Each number is 500 + 40 x the weight over its row's rms, rounded and kept within 0 to 999. Layers, rows and columns count from 0. Numbers have three digits each. The size before them is the row's rms in percent of the matrix's.

# down: layer 4 MLP down (transposed), 1024x512, rms 0.0244, rows 287-386, columns 0-63
# up: layer 4 MLP up, 1024x512, rms 0.0261, rows 288-387, columns 0-63
down287 086:494487549538478468499515446497478497462519496488447534504527496555505443474475422506503579474548456500520546485433515540475460436511577498466423504548480451541533461509456493424449450518465553
up288 103:451490437507483488463525426498519541501468503494545530527519565478469534389481567511460535411501483548550493505527469511529486558479452455516508568507518472451462525507456542484524562442490485
down288 105:498511467497542466476535547479459481551515480455598565528480515513462437567481462498451447487483492446500543500512485494488479462510503489497483413471476564512454519516455453501494516528456524
up289 101:504503465512457477508494443491498555510470558470508555502478555396427526441452475468518578522527472507477499591470485487525539470477476460514513524472447498507526492472524524486547496543455447
down289 102:488524465525482498473459488462471546512500447485496526507467441521519455447534497435502471507474520516498387449490435519504529478514457564511474490465474430491511489563592479471495464491502499
up290 114:471431519474515508504481523476490461500555399595394507480482509419510532517483505478450444514481521491480524474553555464499508575477433498484523467438567475502578499540481565484552504499510506
down290 118:406480468514547478540501535509484505501440489526501568539591468536518519500522470478496553539451537460472541512474539523570438482488516538439486534437453492436543573573528526455517500452469526
up291 099:450473498571533488460524467548471527513550454532496413446507540466483462504519538488616446466544467480501513459504484515610505520514504467482495537514496526448557507521486546460542523518507510
down291 099:517484445536443443454470546484458448475472533442439493437496482477519476510541403496510516486450471504459454491546476459501465504520522481501545520535542536506506480509462487405557446433498519
up292 094:516474470539454492498483533453465479537537469469452598596522556531489464464503453463474433486475504532480506422546477499514474569449429425546600509489428481545530550482527520489436545440489538
down292 092:495578557484458564543468556549470494522534495456499547469536489466454476474470454571521441530572474530550558508498539521441494518452475480514489515519522473463489497609507465554470601520419472
up293 108:508495449478485488541496477430446545500555498472531518607519529436537499508483487511511443546491470521521492468367579503444499527533521488496517525499535407527515518508469514481559530569468511
down293 115:489500449480468510424561452481530564466503538465502423526523465479514474438519428490531541427529475471414454491595500493479534485423460505493521518426536531484504493470458479477471443513467450
up294 106:482428469569517483473495482512469470458441483514477542561474536496511457479450468493475499481444508517433578450520509523537526539490490508528539590472477552444563453583506532474477467479568534
down294 110:539471455518504504624482551486520495448484550482473490446538474477455460530530498516489462543515493535528547474457501514519505541450530491504502541444532466585529503510494506509506466508481494
up295 083:501493524486534530502360498537496481482503530500512525536536489506515509476500469485495488482512460516478499496509460516523485490517475515538512474406519465568552451494546484513481477517472488
down295 075:410453502481504451581527530534504587411470544515460513453539498483460475534528540496515513515472467424533540510562537501453464443495529526436454505470466442593507568509474520473525457512516497
up296 089:455437437525497519469524519590442532552548507543479492488515547528424505501449508487555537463563485546507483522573489527453496470536440505448491468517585435529528504591416553493564515451524489
down296 082:456489483559487504545474558458473421499462579543508462436486497564532505454489418564520489508497520502534614499519464487489487498536467468545531454480455585521476486461495455510481479486495540
up297 091:530513417470541443469501551492548518505465519468527470498519526519501555487469498510511541500482548511494505476511504539488463529460519485504491466521460560441464471514480517483437401521538510
down297 089:480462540477571508545469493443538539493475535514484500466461528456451507475462515437513468460475511523524522464453555525526476469495515525491479537505520406488509520451442473478502483522461511
up298 104:496511418421492570580455510526552499554570419500427482528504532517521495473519500497480564447481489517561602544451519521416531493451509448509453474503522489509550594511502496488545528520474523
down298 107:476465555517486442506512557468519461498503556483475529520503449554463525561474468505565455479490519485530439469511516545535522468527483524442429578520450526486479395499503542543460536480479523
up299 112:498510529508544505523410507519496484527502444512471475558515522542476496542512494449634466507481510489485518490527529506515517481536532492443491474487407470482444530541505444508517506463506511
down299 111:471501511555455478458467546403463489456460577523606533510449526522463406533478443481548473478524498483504492461542540525562532479480549499517485501519594524554497495451485466504444400489542515
up300 100:517411470502509582480539558491519522525531498476498532528527430451479490527534520503520511461528511497536519466486519499561501569520505523456517481489460518447528572545559498477434497542512546
down300 106:531481539494540534477505466523467431502444521494495386541494501454425514457467450481578568510472492538491482579509533522409487509401425448493523530559466477479503393548462424528561498616453469
up301 097:558512504515571516530478531469453442502543451475442456494536511527522484523485520509541424541502453484460543445497474600519517532490521506551544422478471533475550506451535525488491486505473529
down301 081:484516487469416494408457470536500571522502484554538483613504518519462546470481510453517582444499515560473499466495547448540511560508528494505505522548453395520499477506440470451472472497451488
up302 106:474496483469523486515432523494509497609505508569454550494517461460488468510378501463604537527536464496510476522443448529537515530505543540535492495530481485500526635524457475489486527517530543
down302 115:475478477522488590517526473478473592471511569531524538460517500447448530490471537477552437450480486481517495531509550558448479572561482493508533515429535438515455436520567458526515542543493424
up303 108:418524438478428554471499522505472529524474501485524548501482477475503479540516456493495476493518519501521542480445488481477538516560453493458606590537514438488539493532511547419449533517553514
down303 092:520582510518557486479514582495532435528553419500587467487460535485450489534516565467451500480463516559526413542535534529546460478448489493492498467470499529505525537470541536480503487490508496
up304 097:460421502482521446471546492494452539601514495495541520496464470421472488508454512494529492439493567461488529557545543513497509549526532506514554487521525543475506555545550506462475461591521589
down304 101:500515484499441538510484472519538526542485516466521455519480448520451540480450532469549543555448507469543568537574478417432522532444502502506464448502521533544458547512457511530506495450558487
up305 099:470502469447502491496483502500484522518445447477431508564508449471482533495490468515457495506477542509515542525502526599493522479462518457395535509495443466513556448526540515490534519427519474
down305 098:486566474498517477520517499531488521516584500520502527519534483483504472503541547558437482486488454451479540522560443476475495532530535510483550525484568533454495505432501456415458550591440470
up306 099:522459478488459573547524494438515441593433492483555420567562570500497534404478460446546506520472498498466523461542459501463500531585448465537529483539456520480461555526493552423568473449447492
down306 103:499473500472432532549488483498409539457450526539475503498470472556518493618501524538440493534511519496618499475464531569432526517391493460533474574525544507519498437505515500474496498450511531
up307 106:505489524474508501531522450534495477493524487488518564546502536551510544450423505512473474536527485513451543448507406513538546539586454479522539518487508547504496386406488524477472530442457451
down307 111:552497513474525477501462449503408519423449444505502468503489552527548527489487522442506506452477487537463524554553503440530517546487503442525480458438469441468477544528510446500471512528455572
up308 106:543464448514489527485481505491501538487437452581516594486495505543468466542506442484489475520468523504479484567486533488509528487565440493443519499504606511484462495439502490458546580448520536
down308 116:569463460501492497541517509539543498515540428523558553450497539552556511507519516499475427466586504499415441465509506537556435513506534568512477490543446522435527415542536486484472527618452496
up309 103:441453544537465551441505505564446579440500487469503470522526528436392478490473487528449446494504406509568475503439439488476461580546483577520487559495477487504462495563512494469574513487490501
down309 100:543562467496489548552545429506540518488488495500395461453455490535574495473547410528470572499492470478456467493474472546486527461454495540424488540460511535470569524561483446485543541446542506
up310 113:511490557491554495634447500494458564490511472476446499551557493506522517482556529476537533537559462512464502450448471513529560493500518462472480508408488428473506429525425513511455511484502517
down310 117:539497477479498504541516489478568499462562421528542472514499493523510382490448490499527479499496440489483525526446529480520471480478454498428523476504518499585500516546538474499529434521479539
up311 094:499516478450469546522421543451477488504536471472522499516491450510482530531520496483497554500513447508506580501410427605499479521490491441494587553561534450521574490453491488467469461496498472
down311 088:532501501525524467506545482507530554539508509521541548461589544471523425507520523509512506481500552491516412479503530495535507532501526600496461546401440514533474487478453510512507537478487484
up312 103:466486450557553535551524505518385499466493459528453457500501501613475437489541458475539534535490479505607478508483570510525511423490525511467446556498574495482529487507546460465470503411572459
down312 107:547506493452482524558576454508491457556457561521473493501519429478514522558439550485467503514528565561548428495521400528518516512573536448512542511525431523502416485569477509502526476525470527
up313 096:504487501510487515473408497457397471540528516463529487478534517522488474530580504465483476474486445494507478459488540563529491511509489395586499498447552527476522493501493495527479501519486532
down313 096:519493564493479484482528561527485467479470521453502497501460484516466459554469452491460602481467449528509506475481521535529459363452476503477497479492477523556492612543493460490544450513530450
up314 086:490487488507487508465440506473491514428574501522484492521534597472549506508489482490492518437488491523477473460445463512461450513547527444551545564469607436463564523482503518454463430479525573
down314 081:470488482523545463459521533527437476478473483490521492483492427559487468555508513514529479544481435479451574492511529452438445458482498497459433489472503502506474488516494526506500508501498498
up315 090:401495490517536506506497468533515544506464498500422478466505497472503538503481548446523521458508477486481465517517528455491551481535517416476489492434523510430485455523486534446555504514522483
down315 092:523465516535516586474479531470467590465413481452435487522579498440492571512474501510505434509484520511390505495478426465510489439451426549477480448551475560526499485551534517424551459488519524
up316 104:501427491530527539612524471425544503527460486494560516512587546439442499481468490465500557508477446455503489490498483499511542524492412516485513513468488523556539514534532501477517570461552511
down316 107:546506565515548473526557441503526460446469522513540497473515510447533476566455393544497535464486446469465479539478440472422468449473517507496510503464479456457499452618527444460526508486534480
up317 112:471465462450476486538545484442422589514507477495456559521513496523464487556444439475531449453531505501597486507446505583503486554523508472456558496386549426487534513503553561508514445481506446
down317 122:502465512474510463541516489471530484558490432496489604472518528528493478509555471502491514518531468495524494512530483585502550505530517543472494540516513473538560479497532464499442534543553512
up318 098:487508453570569454547500497544458499496472498509520499501519496469582489545482525536427505540502472517491515486474482490554538502540543502543506536437430430471573483495448558461573524461491479
down318 097:440531477486483558484477543563549429522450473511512503447524495508558545494467486486483573551450440521567478505494536513538493535565512475521491557465446479479500449474456549569531542543473500
up319 099:515458433495504532523528517503521534491475509535469505508497502483489470450585547458407471516563505460523622542515534536541487578460500454515501508448561484434522519511510528487452503514497546
down319 099:445533547549486525514557536499448413508568488489518507497508525446525531501493550496565478475412445507505510512524482492483509484537507488474540493551522514545515508492528478493523429497426511
up320 104:468439526474460574583416454454425425491496455461490418530473512537445565500574508471472490459543510502539547506481569535504525561565512456492518497456522494511410468554480469504480529416515512
down320 105:410510514469478396562503489515583506502539472497477486576458552438607507538513490534514523454407527498401488497543548469512459540519482521536457491494405618536558482487464492472535480571566480
up321 104:420478549445574522453461516463446511495607474548420528580528533508504503523513536468483472484529513508545476488454540470495488478445510574497520514479519441454531456506483486499629487479518427
down321 110:482482454471549483433469458540455529491480497588611561535508556493444505476457480462524511474497492422498492484501562518491560504475519464471452527540490522497524508541522530449455519527495439
up322 139:435469478461513531435455518457471550415469492551516566486497485463489511451480491472501456542537571512483501488482467474446541488556503495539568466512467383424510500499492503423494514408489505
down322 163:505460580448461436440489538528525499522519497476526484461514484517473410512501479533525480445478574486521484478447512541589467598523485507407565501453495496556512505442427472512492465517471499
up323 102:432505507464473463493490546423476457517521497551524488528534473481445452536524510473451481543509540515546540509421592535503578525435396482556599480546621435492561513538493521487469547467534489
down323 105:451477451498509479528529514545475555477516504516524509534491533528484533486474531585478459462543498500541505494517432532531508501526530512493503551571454535556515494525623516495441472509572530
up324 111:447478554432400532505479467497489520458501502485492473460520540401548433501458457466540494542546435522461561487531507579562615495550486485537462565511480538442451501579434589400519547480551522
down324 096:473525491448488479407450554437512519527513461476541492541525426506543566498519511450479474514510466567494488568501531537553473514529506421495523445558543551545448528485534503458475472488560531
up325 095:431435565482510482418492516449493506514494497518449482594511503475529552473503521492534488553494523501484542487522445466429516560481473497476545492493571524468456518496489498498516490462541457
down325 098:523474418526552492509562525476553468447522528473478477448490570486479488516516515500559471473505488451543525561538641537546493468475451541522503490466482492506473489496455528419444479459462564
up326 098:450459491593499446591498509533480438508517452570476572465487578481476488539522559530441487482626536502579495551500512472528472507520515463484463493492508495470570430525485484493561524431511540
down326 097:498579509487463513477539572446472523454525530498428485508445543449570527461602478530512489446503488491496502522517486500466463431453458497531521586540522511516507478500503485508520493522492501
up327 091:463443548543508456413465425399449501587455463524514499450486534522470485509507516485524567598466504492446513499479516513524487527497476515483543533531540512398518535462428453500483483470465434
down327 090:519472468473494550563545494517536548528503479488487488476515486594480553510512535531466440441514530560515409521552508580522552508549481497497468510496582506479477472532529487448461495571514516
up328 111:525482515516535593508510464511506502615501436451495544533527516444444565527549492465457524427537428552479510541514526488581472502471475499562592455455500443497491533459563508465504463441521442
down328 117:472494508482468538584520529565474498503492480533528486479539482409414530480473540425500572484512485515407496474493549547529460527496465519494541453488500420420513593500467611443526537490523460
up329 087:478475493440553521507522435510477482590557475471502536558537514516563500589520501491515525532491502514524489486513527495503493531488495474516502431530484518461491491506447492490485481459571475
down329 086:390496435415510440519493532577479477495483589536507521572499451437432506483466465426501515549503490472521473561491579486513454478498495529516475536502478416513528461519485560542527444490525500
up330 088:432471488444499502472527507505466473508499465520440539432489490519501480486526528513523479516537515534527468456522477485512480562548555448519488526500512516407529529445556519503494489526632533
down330 086:535551534506486495509529512483522508543516430488513508460528539446532524538451507521460498405541548490484572489493399498498441479481473467464508419488534511524461538452472502474499535464446462
up331 118:445496522534529531480502539487456420521519422465470426456524495463586549519449523519566560588490565521474527521521535515512540570526422473484512526431450504490433504551461549513523551476488429
down331 129:447529486465528381489492507492547442455504511442517548472458529473492510522533483535516441487437560540474551441508497486436475510529494509535569541524469501554494475420432533489562513457509528
up332 104:494500450541451442505461452497505457494497507505436511441496516481451502450496541502542527577435477497543534563500548593481454479482423471519484531500482464458510432497594498468474539572534482
down332 105:480499467525514491466473544532507447498466417551509505516498524547526476585504425472457526502553525505479482446555455504525510485504519476486533514527466490465438553497479536569543491510434525
up333 107:501472563448523439603548524456508522527512473613498537546516537544422482510546484472527479555503513522501490482498484464509530542476463498553552500417517499510465494512514532504541496429519510
down333 109:494469497487478512456506500538496440501477536443529505425476453539554494568562543513475498539573540477532490502463504545422536490469553478551508555498443485537502561494545439544494438530482447
up334 093:476528517513519470543396499454496557500483527456446571558523446511482538457591448494602514536425496492528514480447564428483545439490468550535531532525556430499577473545520504476559479467561537
down334 091:479504550526538499534522503489528511471550466412482522484468457507499545522558484435441585549526480526440511462510406534569495449470494543608438474459481501439436566524427419435451468517479532
up335 091:466495502505441453455443488497502580491466505456505470494486514505492555484520402484534538446498522464487526436452558489451528564533494546497524499578480481475561501526483554470516531496505527
down335 085:488487529487495531544528535554524499528464452504472545527498508519502506497530462473433439592547565480543475467519482533454560470444505479552524509627492526465468447465492465535530455536564446
up336 089:440456477437462514454552468517493448498554513539503512540494551458552502550573567510466496558546473493493518505529464514495491601544508565490520452498409433535481516466568513492539489488527546
down336 081:464510513516497546548497455518465465520478475500498512472444500488473491472549511454533498457520515427488520518503511511477513395537558497468504487547535477492422477540397475482520458503487540
up337 095:466468430474430414510522486475458531507507496503558491485473458392538487554453446546504572437561451482501504466463527523512492512500498474500499537445472509523509541480563512512478432522522477
down337 096:483451479437517499443545622476539524515549548470489504532506548509504432509503548507432458495525489459507540470440472568558485516480543491500477482503498433560506489464530518541444555469534544
up338 091:504437508523520536487495542551473519500440469484497468537544483480477483498402445473562536525517512478542474490500432514557520490459483389570563529486478552505539482534453488517550497428566519
down338 089:494454460458541469476498559535542439475503489538541475545479528476543562533465502532500496567501511465511500495450555530480587429526544534484544562491535497521504494492546505486478532423476514
up339 096:558503485502522564505538529433505530522550456465505574430517517516494446506575482477480496493506422494561521563511440579395563543522429410562515455454553477514510503487499509482538490434493479
down339 092:466528528490568440542523502480505426426439538445522454554505521494407519466484483486470471518499449483469483523494447450559515470510489432529473519468491483484561486515515488448474506547497539
up340 090:533439526465486465438500543443555493513437476553494468539450546488546526496541531433426588472501580502485486548547605488523475526508485487514523466487568477430539581490530471453476551490451587
down340 093:474516446505441504536487488526446573513517466483508481490573470526489535467451512586521544528475494552440478506485490538469453504513524520465577505535519452582399504533470487559555490520537454
up341 099:529468497552542552526477530498432478533586516500476460491494481493441436579448458456433535512558476522566472505508430533492534477547510493539504462491560517515440497582511506508520518518507527
down341 099:480537509487464457522589501484539574453515450519469469472470473519574529486511473495569489520458477459455475558478508489491541474449458443484493573508490480509541412517427534504466476517452561
up342 083:453513510513524494487569528496516466533543490486531475552501524521472379526469455491533533515493599518558481502447516478558554551538520438480565429583497522428501523463446477483461477493540486
down342 075:435550522481527510522596527555517525447471500500463515468481539494527501466524547543500495483428471430450556486554501585494493499504548522466453518520494476530559496441486496444510496510465520
up343 080:535468448410514499468484529475521482668576471519515491586565498502486457503489514457510532455534460500496503544466526475508475528469501472554505512494459486466555513562500543473487526490467479
down343 076:407441429494502569474564480496499486443466475527471448529521485483503484503468535445559561499407463444484506513554534533491484478471528471565452553517442464553461564415464509484523397473460461
up344 103:495491475489547493472454485483497382552521489536491513540382484572452537535476456523434532507495443523499544470479431525510448516490496485504563448548522450519554475494527459475468464515493468
down344 096:493487546482507521493519512415483628436565471477507515470569438466512403471540511431526489465505541455491449496447496553497514555512496465472502558476473523481473524489533527466491515498548502
up345 095:488488510536554501525543465543495530516624483529476510511511508499532515495546504481566535483522493525492473470427497533445476586411520484450537449517495435482481478497509528512534550549526531
down345 098:470432503498470482503549544568552485500430540529435455572488524533468563559426548512429503510455482497491540557513465487505468470509455567480414422501546510530492568455468487519457476568515497
up346 104:508441565533458540477477467469441500525461490527489474501507484511475468528428467454503444475611498545531529437499465572528588480529542484516483547536550474487479447553466563516513478509549560
down346 110:456443516528463473503562504542511479532587481463531462457504475525522468485531537478541496485429514478473589502501421541489479467561440512582485469529502474497472522538459504540497452530516482
up347 103:463512473484499452466471509471485515478470516515435609548474503563515508553534551485508473456561507489512539455464544540524514546537429495449488505502586499493539555568557500472486475447524445
down347 110:445498471467498483498477523561496528488434567505552539490497487446481495453519497495540573515480472507508506530520561506434553508514434532459507538414480467536485422610484492471476544525470481
up348 095:557437535492488578529510530499541496485500494553454540487537470584522506451486495459465437471509428529527500556447464521470509553535476508509570605493515421520506426502475436490508465396578435
down348 091:495480472476485456472563420486519491461513521427563451507506477476511525497483538585477587502489512478545478520477449484540447547382514494585546557525418531497486536494485530507505523515480488
up349 114:577461467439406501491501467511444481471474508545469454457509542485448457510471492473500508506565465480506577523456562526505440503522511438500523503486481475526569481554566450469539506503483487
down349 119:483460430453489420489543545463464551428480561493520568554505543478521507472429483587438444564405531469476587523540486492444589459568462477527452500560556460408463474451484505489534493445566503
up350 102:524528536482518396548517482526465552467508467493451526577497524493527528514506473515478525609511536499472521530472503469450591500500472504441516507456509518408500436503486451476487552550438422
down350 104:477453450452520465524494545539551469499449416530491489482453458545466513451491531533478487504488545542488473479490484522510458508479510417507479571476511515511491525419508518567475418488519502
up351 121:486453518497473519515474532524527488540509479598473477566514443483485542465485497486552500477490479454483507474491468465543491508467511479525485483393527483455571489504517525505474476469519596
down351 125:457527450530483579573491520463507482519553525456469456506543463504545515584584459502455573520509474516514539547518523575446560502559552502490477459489536475496510513463442546573528517523584435
up352 103:468502466538546428507437495524494567506525523574488453477531509482492399503520583462512490527490486480502489424473468444436485475502457506547583603530519416473538441477483530438583501482470484
down352 106:538496494460504560425464517521519549442477526496547515454521483561565518462506533531580435518486542503545482454506499519455483511525487433487533523398494484512436505487506515486465473501471449
up353 079:527528485490512467474396524480421425556491496537489486434530495457473503484513478507511467508519518479438449491555527553483496553484559448562540438500501467498467455441526540508463479557513586
down353 068:461472489480516488495509499479535491405491515494529454503423509463490468494441486456528541496508428407446517454510567502431532510489511525521516514548498516613541430490482524483585498536501528
up354 105:518494505597484555493460508490484504516564466485526526486498444483456477444445444561497587516548503513604503521433482565505513528510468475456462534477512481495437512500597471489552463487459542
down354 108:485529435435506483476469511513536547496486509541461517520495542576544444523501518515474466510502564492496533439543532468522509487508532438553501481547517478508504555514483527498463588549530547
up355 098:488493481431478520460528543429513490450528454484503603442497447542550453541431510444554451447507518490530476533498573507510473495527478484519438460505553512480524528555509488504511429484493486
down355 094:506575548552563506520465536541510534492508463436507484525486515479519536508505492497463520458522438495480545452518425504478461436565492560518470503522496447568460512491509496427514469496509514
up356 100:531475506471432441488458443426508482497435528518572540608519578506425548502499545518426537503488464509473572536501492538458463561517452497482486509531489461462479498479500499472550572461514502
down356 102:524533512502551445596513525526551452517505493496472513514520446495477501536495478481561503450532377461540523555507465535499481500510506464414445476572442432544493422515467544463542441508488427
up357 099:499520457503481504572467495410458482480523439445481567556515545456521383512517467487491540526595462519543555499455474588496577471479512474478621536461504542487482527462514486494456485513517499
down357 099:487550548480470446451500537538471560525479513482474510528514457481488474478497453559494476499398545508504452465524511610522518467466488568496510529523501451517496426464553473513506485489480521
up358 095:495550516473517538558467526441486529494518480477511454550507476420484487453485529464534506484536459516536541473455536566460546536493468531517538574541561385516518512502454565495512408502415503
down358 091:485480440457512539506583509457525553570527491534499540517528476516491437535499510531524499467501524522520531479514467485585522503514546556417528461526495516445452507463552481448518478492510500
up359 081:559492520533516438527444445423407474607468550502492447456487508514533563441453452540513515484529538502538521527539516630500461526565465446481483461593557518432468559544512527471518552459488479
down359 072:499508493468497453480524479478511491381457518505474497457443477524491457476460526459481559499464532353488506480533578555489526472531491518482476569522442508517513497481452531498531507525493570
up360 085:487465546552453487472404508500518462527448486503500517464527501552523542411525473484499507420501501506519498490450478503483532518495473481458555527533473550510459476499529513481482568490526512
down360 085:482510496473532498472526507517522510459537513501533515465481535474499496454504490452490544444460485460488585490525496466533448463491535498471513529473431527482540474519493469518543485507478570
up361 094:498505461546521542527443504495429461446489504481472487508515505472588548446548438501501541475478453513546516535540460506505509528516478377383487475438572520531393561526501482473564419489546523
down361 094:415559541432498465453552514494506443501521534516494524607509469415506498468525488439506482512523549444537471442491559572442450532526458517540450612572521520547538489521510557444550509523528482
up362 089:444491508572488520501471533405527544534551488506456552610532471536444361478498488499578425544543484531582565415452503571486537483487497470474524526541437479523513550538495508490495505449392537
down362 088:434453540457429506545502514538456432499478525511477468455470548506476525476465480482478500521499522476474571518544591519436509500497499542480591496454507472536510410489454512542528510478483481
up363 095:473502390509433476468463487447512462466521484518571570487511472518456483469447470514441486526540433503575544474454506522473484488444452531501491498528523484536494512426501477409506508496477523
down363 089:440497529525437507484515574478423486519557467479504516491512525508560532513592581525490524528551505506452439521483494463516549456481503500555413514448496498483447568482530486550448481477538518
up364 085:455490518511490541432405479447491567571569522539490498546553491474566493477516532509487467450551489435535498482462468457482460541499465470501506493480480537526458518521473530506508500467496519
down364 081:501448454474426560498587513553490531417481558552459450458476488539500450549490544460494519498456529463586546500525548504508515445497440579501516558557527486511582503478453601494499548461497570
up365 092:525458523477488542541485420532482469531492459469463511533584552522519568427479453443510473548511450505544502536524536447483532548474488515553649472475486446473452478537456539490565540535499418
down365 090:534480545494604435449540476503481441488501518486525511506521483486554527518523467548477516488565466458520456483466462599531531435436525487494489491483536457557593457461482489547455532514529565
up366 081:463479537453460576544491519472490450640552495511531584527548514505510412507483450465496520475496492498534498493457510505515558574437476484517533487556503566475479554488460470471516535466447474
down366 074:471534513472495447503540486552534524373496526490484526523524511477484533513514444448499497520456435420486521510577540469491484457460527554506450630525473511550476527473457505449476491511518547
up367 100:520525511509454454511498530557538631445539472490453503497513518475504492517543511470520450504479545533437474447540464451438496523451449527541667505554560413412500506549475605460637511510539516
down367 100:442512550518510518446451479475499489525454532521508557463487474466554496452510477545478485469492546453539453484509548499429483542444490502518463536523483579501500515494398503414505512559488484
up368 108:489510555525494527573459470463442548483536436453459551573542487501470486484414545436474551506409492557496474514539430541513561494464520470493567462510472466441526428440420464528542470518632526
down368 119:494528561521475485627443474547516479506491445469571500487483478467557472497521429469572484518493539496511498551493539506542496512429530473504501487488536460516439494455458404405529519528514484
up369 099:491470482460502493532524447520445517573549509558438512468518519503583533529426478468469530484507545483535504409509506598547528522506485487519511494501504503418483449547492495501490531518503460
down369 102:502446555533471441523541558482561431521463489505534565496491570533489503422467497462481516494616500485549531533516560502498470535499476535477420503510568572520464541489565434525510497522476590
up370 103:480468532454478494503454506507453423543493441564443554484521465508528432522497534457474493526522482501506499516518492466489469440453498478511472512416516460520530487488545523520472535522502426
down370 108:499458462450508545474526442578512523519441490496472466488480487488422517470431505530574484481482525477481497472455435478503531458520500495518453475442510457436446528570475486447521511441550478
up371 098:457492508458502545519521496544395528524534513481456468533500564468503458501471505526529470486604523523506488497430512535490514521531463420482525529501495505483491452491464501472555524498453511
down371 098:528493517492479564458467487506512451539496585465547532517494434518456503532478454500511506494488471536527549495465467527541447536537419596523494522514462551477501483524504536541489488555478499
up372 091:446528460516424589503542411523419483562468469449441519543496502441544517456531509538469490476487427508544482480457516452455518569533499495518483579506524508497527456520473574496521475510518520
down372 083:539488524483569474487499497469474454450579508482513448491480522515468568555451421441555467452557537495457517497584511528547455515510497472433516497477498483559457493527516455523471497516497546
up373 110:532474511462467502559463434458374484479457473504501503576512570482455515431503557495480453545490487531567531494485464575504534502492468411451564556515543409479559433556513480489538469569487492
down373 118:518512514541514518558477428472476512464484385494501481554512479553535438482592605523555434474552472449510485539449513544482501443496552508526530481501476501515481423551427543490508484472459492
up374 102:487503498497522525500529464469519536540518497484479438563521450478470519490531502492489485460477507459482559460497524502492517540503420570590542444485580515458432469471594439478539467404480538
down374 107:520489447543580490566501497575547512442526469508507509537536466484483484421484476584509604596449437491510462548543499489509513519495498536479539446491455502478470519574489483618547513480517505
up375 117:518476499534470492503561424483514553478505460490509524540481564552491484481504483474515499466498509500520554541489482527474528586549534495507518544510517508514472493451541474476506579436511481
down375 130:510542555458464475486540479538457490530461563556476432450519516490472513502542533530525469519505523495532521479524451526470507519560537557542481494445532536544488503484547501516498497500581492
up376 107:425499549438521587460521507448487505488512463455413533520512477461525498514402528483555444489498522512503553483468504547540524513520513493510563428526534514501515449523407470481519440499475507
down376 096:510614458554443517493475492537507553483446480489538491538481504466458501567466493466433504429482501533508545556403514476529491465473525502499463530506513548409471501469460499404513431542506523
up377 090:518513632498503435510461477491457486477541512545470578486487474491527484493452480454567522476526489495480500508421467558499532506439403489554514470483448463442511506497424524521494535513526423
down377 087:498445457525504498490497503507528551525450568482508436473481533494478492498475484457435555517515415505466557471481544429519462436524486516585461461459500544525484524482486465491514537529516515
up378 101:474505550500516555605537486531498550489400477487445407534529494526505511441437425495526442514566482498509511515541482534504481520420509537432519519481507481477612565517414508489476532483507521
down378 105:536452498498478456513543436539533521466582470454506452493493520489463472566510504578503578387472468535514478491506436491496519459521490467485499486515498583545485506482529428502515462560441439
up379 096:446491476509513498543494506504465476467509484469547437548536492505447473517448499468528525468542554473528445504541496501446600519496399508491535551471579515513487492488532569496506467441513470
down379 095:474529513520480563542500529478478484572488481515492544505495508563484455483507444534461513563491528457567502478454536502482463482548534480494481487525547574466461517571419552547574461527461481
up380 105:502443500443466490544542477473522545506483485522515469559515471531449504551527518464438495512565516507513525483396603524468553497506529430523547586547466530525548511481494492491496551507538433
down380 106:439493489552485490543561529499510488560483566481552447506514412449503505532494503440490470511503520497487417486537538518487461509516480491488464494493463530449522474519499520542636413466495528
up381 097:520428499588489499455523529546502526569490456582447466542541482427520529506531443445480490457464476512438570505542571505548562513456484527453540459544510480496524505492495522481470520511446544
down381 100:506464532447470572498530434496557491466547457523530467560468543387552503421416573440523546505481543499471498527566514458452535443501550481413475448533506484484500529487455455502597536468531519
up382 102:448460451500459482616492547456513468499514521549507443544530466491498445521551510484519536450539502527583504452475517526523508489434531474446494502510486480497546552475518516501604556542440452
down382 107:478478549446473445424508548496411498475572525528482524536519412507496553550492516563506403503493563513461458547551536479432433574487493495514524504578461511505557448532469483534445563470467509
up383 081:473469511482518532419465513391448512451520501497493453516492530504512563507498513514444478522549556507513460470489495537478487556476472485454523460483527497430514494489487473562514515565493520
down383 073:498446481515562470550556541515446544400495530481466484466520547489449524510463471456504556555423558440504545543600499562489397516501513481539441505463496474484507469482516511562534540536487527
up384 106:504445396512496588529519446547490516500553472477521477534543528553498553434414463440487602506531500522492471478560457499526529485628488509430530483436511488488487528537513488479520596493480561
down384 121:489481535496504501485446533546520515533524439544454480429479447503461549538548495445521514465478555543460496507614498478501530507484506521591489529498483458535505548511507556509508479407467495
up385 121:572430550575507504525509505525515437499421447519443470542546530488446550519481421492481475527418499499518502530488558498501539566492481513533498550487504533501483489528565419458443491518504472
down385 121:516515433459540566536538573471527456545560528542489518485523499472586473514566553547532542442485451523445475494555444485511477530534539505505579544566453516567552399409461537505407553501479506
up386 090:534493516449481475541458472514486477486512511494469476473506559429508485513477528473437609448483516488459489505480494546477443528525481473486437522475491502509492445536546506479457554539449504
down386 087:447428499463523479481542551529455536485473432484447476523466479558500507512542543559508519497512492516452571518526526487531471423537508492535484504530492458469497545447464492449527439454549500
up387 094:485500493468464559495383523518542450579521515485455613507540500540484483462476539472540427445578434478496490520419491547484524569544466452477493519514441540527572582521603462497531561480497420